{
  "n_layer": 13,
  "d_model": 320,
  "n_head": 5,
  "n_kv_head": 5,
  "head_dim": 64,
  "d_mlp": 640,
  "vocab_size": 8192,
  "activation": "swiglu",
  "norm": "layernorm",
  "norm_place": "pre",
  "norm_eps": 1e-05,
  "positions": "learned",
  "qk_norm": false,
  "attn_scale": 0.125,
  "bias": "all",
  "tie_embeddings": true,
  "parallel_block": false,
  "init": "normal",
  "init_std_qkv": 0.0225,
  "init_std_o": 0.00441,
  "init_std_up": 0.0225,
  "init_std_down": 0.00441,
  "optimizer": "muon",
  "lr": 0.00896,
  "lr_mult_down": 2.0,
  "beta1": 0.95,
  "lr_head": 0.01,
  "grad_clip": 1.0,
  "warmup_steps": 200,
  "schedule": "wsd",
  "decay_fraction": 0.84,
  "decay_shape": "linear",
  "final_lr_fraction": 0.0,
  "batch_tokens": 65536,
  "seq_len": 512,
  "doc_mask": true,
  "train_tokens": 687400000,
  "steps": 10489,
  "dataset": "wikipedia_en"
}
Each number is 128 + 32 x the weight over the matrix's rms, rounded and kept within 0 to 255. Layers, rows and columns count from 0. Numbers have three digits each.

# o: layer 2 attention output (transposed), 320x320, rms 0.107, rows 17-54, columns 0-79
# v: layer 2 attention value, 320x320, rms 0.0688, rows 18-55, columns 0-79
o17:146197109126112126160070150183163097110148150144084114053113202147184087079169124126167115157148135158076100116101150137112086156135076099173133191127160127087178124209182079163145153171174066149123155081151146145058130175072095221095147118
v18:121123090193098154086090122148076149139127105098127103105145128133110135139127104191119127137128133091207162155102108115126140122106134081148104127157043082129150086118146148081126091058097119183113137122116113097123125113109211159109171126
o18:143105186159151128215125147110137128147072116176148127161081045132162142188103105114079166190151086143183174181172185165210044164091124150193128091147096112074119104112077162120139142107158159167164084124108131148110134085134131160109151090
v19:126101109090146107121152154104114101147131102105138117166127087099160117121097105137132119086132182119133096116118162100146159123103137149098112149111114144133188144125140123130188102087134093169142142158094162084140169173094165161116118109
o19:076114072187151123119166199079153064098121127152154112118151103134170070163083084174143124152140176102182084115127220174143140130187120166147173170067129071127120112048092112131138138131178060134147171137080168028130128102169109129081101142
v20:129179129160137100166118096125091113105125118112140142144087095122083135116162087143116141176120064072136132077161142098121091154109106120097075117091116116161106156116163134139171111137141137131108148148131106193142192074145116113111100168
o20:165137113131123174114124085144114154136124138113173208077101163058104165064184143084141176221031107106170128128079097158106047100075137161140119121152112163161081189174120102095134096150097150158092153129092105112129100092108118120161089115
v21:175146143082162155179099164134144146121090084078120111125133153125094096083170134080140085118219097139126191109124126180107124130149116117103114154147137097068132144100152127075112136087217152133146164124156162101138141171129118183088088116
o21:187162090146124203139125159120159116114144142171097131094137131168135152134090134109124084113049145151024119108121144144093191141125104122131052132203139118155144040063070173180112139164164127119134189122134179107051108166111053136118101162
v22:161137158107091110171108144097108199105155133159151104141148105168119160133160099137112143148147173125117136116119114099089096109108166104108128104120162106128103145183162141041121140141160143076087167146166127094108129120151100175161130192
o22:124137148152097135100165101037108116106190099140117111086104200141189148127124095131120158174054182130123090113067155151088090161148119083126135140107105158086050189088171129170129170123115085096130158119168111093115114127123112174135190125
v23:152133157146058109176156116104124065125102116110081085120105183126157113136167108115107119070106168124181105144186092137115207117134126143069127135108138114131187149092101093103138150140149138044103158139136136192076131138156103135148097146
o23:139154074174147171191109076074097095169084166169176108071115125115149038086169145118111184129212094088101117103113132076116167109143123120083120198181155159150137103089138147166125070073093149150121182099076151090111110170133073109195141167
v24:132150126102189135165117144122111105167127139152101116083195128112072173108163151129137078173119155122181149145169081177119152160186120126078162128155157171160129158139101155146056149130168115133149127157141107136139159135116161114094089102
o24:087133231159208085130093118124072136119074162131082184171068125118172137101145056169144095159214138136139132148100123128142175196176122080098161202171171086139121117134093195197093154097150151128189143178116114117188238111108072083118175113
v25:069138145139059094105127133143156131144126143163112137125147142117113124107145082098132151205074144096125109110158090094108116153180102117099097131159174062111128098191101147101146108130076129118184102168136197142097154138146095120123118090
o25:092160126132126136099078115105113107148208145158165160149084150136137204107146116156111120062142108081195210128075122113148169189146140101160123172077137183142129082111081124129228135120102126097061142147131119198100134173169151103127089152
v26:116158165138137132108149142085152138207083089165158131096122096153185143114166110166149187134127064136092128145143067127106138066156149092139125148088168118140140115122156181104154146137090143156123132165139058142108088102101151195072146119
o26:090180149076164124137057152128133157146083086124115107167104093130160107130111112162183109150085102066152100220179161195138096105056119077106124126125132149081097174081205139152164190149099175118180118119101138130144073097189087148113151109
v27:080178185204084119143145158077101128133166166153124114175110117173120133148144107073095117114148101086118134107105133147093106109161144150122118188091170120114173105092167091177190095101152071094105150086093134081119108168143140204067112166
o27:153161224124097108115105093089106046140134123116130194146137098140124166127108090138155063090111146156121097174153082089129126175163175145142130119122114145095174186130136089105126076073111165138125195121093120127166111135072146148146152140
v28:102111141167093118125167093072050119178137166125148103158127147094090103109128167087156134110154124181125121131140135051147140123169152167156130144096133135119117107156121126133065113086194103112165107120101123070141107140130116135122084157
o28:153153150135207110114144107129150090119109103181089066146179156206104105202065185118145120114155109173147094154106140143151189133166143168175159192097135136138172128131154140064142105122133101149122046131205071129140076123153054125078104064
v29:107106201094107113174130122070151124084178149131149122158120147093084155137127121171115123108130117122063110104121154158151134107092152131103059118157136211135143106076181158105099104111148110165135151140094116088134076077104143120141096179
o29:087101140099142158140126102066105170126046164156116177185112104152116088228169098123106123107114164110068121143103138131113092077135151055120129062118055147182168136148088142159050112108164156140092102119140129141184093153063194091124126093
v30:127182097186113124116098159085094121107078201075099120119117129154108118142193200138117091188151138145132113157133135114146157145145147169133149108167152172139174201114103118173101107152128111130112120138138149161121169151116117130140167108
o30:121090144156130133155055135127152135105162176150131153151121137074111164146052131147123126197213158120118074050128127169146065101163154155084194123143151084094145110129114062158104125149122162158083156028158107150159114167220148131139100070
v31:139128116123136128144130176111140106190129096130127105128139134127148149144152116155108081154112154144141153163133139149131121138082169084090120139145114144116170137144168145122110122156088120116141151104138136089125168169125109169096108094
o31:196101160108147090089178127157107145064183174115186117177070117080160064128106124154117036157140116154070074112102241129182107113104173108095115224107078162148086088069126112114128116080137072126097102154132029117133154132107142181095127140
v32:118145130159077163119084099134140094142123106110102085129140196125094112114088123095105158126135059120084137143062174179069143117119092120126110092130044137122156185117170124111150107077170140090109115091181116158101103151122099112123151191
o32:129027111178114110145087173229123134119140087108067117155102103126170106061130157085151082087154151094098146166087096193129147164096148170087156107154031059130143101094086181105058070162076089143108140159149138170077112118059098095152168122
v33:111129099127122171127160179168120144112132170103108111133126143087128133127169160159117068081115150102133159175141113123137123131166111131156139162164105148104173162102106105168101144166173126060093167140129115084127125103119051113107156144
o33:180090143143138118038078111181138168206130255146112076152119047102168127196187144182111080130125107158121150036099105049161095121141083110164201132155118145098148078076139107129171159162186111003078175124120163176191171072136183118095155139
v34:129124110081149163169222140108151144158118111121125121110132109129155096013121155167106162151122164086132184094142123200099098122097138167158138187141115090127126159137115097113125137162157154156076098153097151131170134179183153137146160139
o34:176104160173099097078082201150106145169129094110082169122140120115216043114058061095122137165190112109127104110069108124068118111100130127033148195076142113120135120156104130183105121129141152141158142082095178190071100162095144125111000173
v35:134127136126099137094138096177090094091072192074088093128138153095089103121145140089184093152144161138107121121083163119135125085111116073145172101145112130172133110131160146144119113125099129116141159151138182147132136095103162127133128117
o35:162149239160103112138173140073190128164169143097098136159160145149065109060112135097184211157126118139145116131137128117148125088174137084162119120101060144153165094069146134123092024179173090131154076152127161149167122167147183177039131132
v36:111076144086123110081135129121098110111090133120155120107138151127128103126129144143077119142139080060121135151097122107136083156102161085123124089172111130084123146175121123122129154157140113117161154115150181107149106100167147096081135104
o36:127140110132107128148121118134162128198134087194106154167156046108127159145144158068145080145158136156137125084081140127128081130051058130069145096135087085085140131121116114111103162106130157115098140100140099094167119112146083203170172202
v37:084104074157127109177113124090103080150158154139162089149110185111098118120160139119143146092150166093110134088148103149144110158165133128171073156234125119110159093120137196120129135118160122114165104133094116108086074114153144058078142147
o37:172159119141149109090145117115105097146147090133104128148105211146073083116162077064144152149140119149161097113080134071092103198134112120096102112142121132114137166114135132133111140082130217115171063107167133154145070201137111036043108094
v38:132123143143119052114131119090105135094108131157108083083082117116126138112101138058084122120131119096129141106143119087148123174155107165116156106137169143122106093078071134137153169129119077155116114123117186140074128107126139065173141122
o38:159141165197096170127062136098136052141144124134106088079114158118129128091123057135057107158151156196049162170112106106144139107170178150129098144107111140133075123189112105132119070089043152183143177142134153139087181048205138101156108148
v39:132139088183183176163130111166126128174149117123185140185124139092084165087102092158135099099134088126101095156132098084136160133139167085145137076161130137140121128105102130140100119131178111108129133185083166136139122160167135129098137137
o39:110109140083116134066113062089130114108124096172149135177089120062079129055180072165107112143187137122204151018098051138132129165110245069162087151161109133139031165112106179210167132101147185156127119144118067114142118133139122099115124168
v40:162119116104139134042166059104141140113097097138093084123166135143119118138159180142091144091183182165131094185053153096142126146119119149125096076087143153086143123106176147169088086168124096156149162129137141123180096138086129106135108125
o40:138082084090135100126215137133158202136120132149101146154136129226147151114077137139137054153120076092046073084066118132155144141130090162121150133075209090051124105181150161186171094124155108199033110179091162100175150111157089119040199170
v41:120170167110093131176179126076120152130111134146127108162166166112141109138095106155120124117114128161145155129138127132123117114121114218114110150144117071188130128119135139159190114142105146085148139111145148141146191122173217170162149114
o41:137119155133223189111079103145161089123199103116124141152143149145139108108136136145120161145139060166143091140068160080131226219124103082085106097085077114201120121106127090127147084130172113148096082105145143130157063165131146065036138141
v42:165104132099157177110116087079139166143205105104137112104096120115114167073100130136153168081149057167061095129120171185141132156132151147146087167094180139115109132122106161105138143137106093082143115165166156093084109098138174088091166122
o42:131104093094049223073109118080145163155082156169120080085093103103106108053110151134122111111114121131067037079092093129138192148095175097090143201171177115122108150127167136119084060098132149148098112135158176112089141162102094095074099069
v43:125126135113161105107118084115121111136133139138144089154103135180145112152131085101140107107182172083127139080139096159122148127128138115133141124045119164166142085077102138132163135101124136140131175111148113134152135123124143129139144128
o43:039090099162163116122172136063146095086119189166151129088133070122082115086119118111110064155169143089186071148120137123133152134196178108103199127091113119107105145195086175119163059089154150159175114147102123153174163108120152154127133167
v44:172122163131171135151129145099130176144179162114185145157181166128166155118115096117095078100096108102125102147123115132123134150129126107100151070098154139122129095096145179140104109148147164109147174127129112159088127114102131102120115199
o44:085124115193151096141166084126139125124119080098181145104142084207207161135122116154125093162166138135111158082085114079108087145174208122168102129133144107173086060184118118225087113175173093158177159112120143148083130072126176068129183173
v45:142138133140130135114177205157169131141110119146161118110125108076068145093120157134117144142164080183160151125166156147092127145096161164131120124093141145112193132147157175164099084136096140138140113103153107134094106131146113071176113153
o45:083156129118145102185119203090108133166162158130142150163093107210052142105178167175121151200119106055169143121150123119054224109147128204152212103172133056162083149041104180137142134082049157120154146120133126149123092128140087102083052125
v46:175135110129083150137078122134140136101100161159155126102151106080125187181093087171112126122117102127155148133133133163118130193099086126153090115093129151130147135167145100167147094151137149148146066149101137080119087118167169130072117105
o46:120121126126122142168108091147095193088153110084145117107093129133107127147115063139123116182140108087150129014166086180127142113147091108170136139110179126205152115176134168107037118196158104134086132103129210114063056129114105157169127131
v47:065152146092178102116113131151071089132125154071133167186135138098097146172118177114161149168112125112090121116150176144130150154148117125139114146135146122154143128144114128130145168120119104103109161100144092173155128102148139165129155140
o47:125197104117138099210166092107182164165179122090064095138107099117091118082157124166173070106074132093162121109118154124118230124087098118075178074099118127137158187129133065137073125134174122181180141075173161184080124125139160095098124150
v48:167156153124138134081109171182199107150128106091112100139116134136143168110158116106118122114135133072154134118089153101119124138077106147196101176137101115108167083106140073131099155090145133133129127121122135081147195139104121140149161118
o48:091134085077164113084090186112124112197105155158140158075073195183158099150170105139196109074138099116099135146148209101127100070102107153154129089078124110108123086141126141113163119071153048085100182110123142162157095049122090198164134169
v49:151110160137139120159122087144161142140155105100096146107133120106135105179145183168173096097161146098122129149119122126128068122098112125107086121156136114119143083131130163149140137101165131133081143096126112123104151159117107140101171106
o49:185122047054145084116128096158147124117129114148154136133170155097178111112159120157205104104128176095109123171098095143107068183126149157114131144168151122148150127139154131129127126105121104168130159156163166096138064128160102097128160100
v50:062159141123107101117139108178120119124095126135134134066107062129109129129126151052152114126134121105161115161122079154086138098134088125162151142149084144087094096141126126169153176139106160125119133147165209142060110130149143155136145165
o50:132142169086175083157137112210097115169093121129148098143149070132084108055176146129098134074183139102113150196138111171140113118097054203077181132078074193156093096051135120061141147125174128092090098182177140067109094148151082111112098131
v51:135122125085142130168130097162105134055169142175174126138099109127148114131138155108187139107135090188172136149171120125168146095175132110120123099150046144061139076134134139127131116085062135148154063144179161084116089152156128109137137176
o51:123097131122172121092110065189117144137150118184076104084127140110151097171139129149126130126124097100097194094150147076158151115132126164105099125166122171148141097085138118124159103113161133157090070105144134071060152177188105106100103195
v52:123116134205088134189162097110067091113078129101128114105081106156127160110099103121125150180111161134164167142144117146099213152110112137115170129140137125126173131117140148150101121138120119120108137115133150114132133093091169142096173104
o52:101155174196107132185058125102170114125154155167123108109108110059141134089063048166114120165133141170151158119129146184130139061162124127134123085160131120123059172119089205189084157122166137125150095129109221072136112039128171090134121117
v53:148145137133120121117166128134113134153085136106099104151138146158130229141153119120132147130110111122157148151124115089103099186143133071098135120164134098146128160093116101110100101131145114133104103132128188107118066162173089054118132142
o53:094136113164145103138143126214137158182116133118112218160089178108154212072124114177068130063145113088172147091121145115154124092177090099164126106129130149087113126115126148144122123135125095103132071113125147152209068167167087149177123161
v54:099166184111133136119127128156081122110117126141137105132147145091136114125086164134108196105122181111180154065145125141127131084123115140117107119143176087110150089118118099147114101204180129158188122096119133167140118147088125154112124074
o54:162139177220177098136162077104159132089132154159148176076089109036180172167155153081168198087141105069131164154126164095145136151163089139116118099082147089130190102134070089165120142102156097198151120111133172189066145107098128121150118091
v55:123144174115133134150108083142117101135108173131084118155186091129083112101136155126151115104153101092111151122082116070151151125145155083166076156130081108162146138157149140091155143133065132161081091115126132142140113091093138121107128124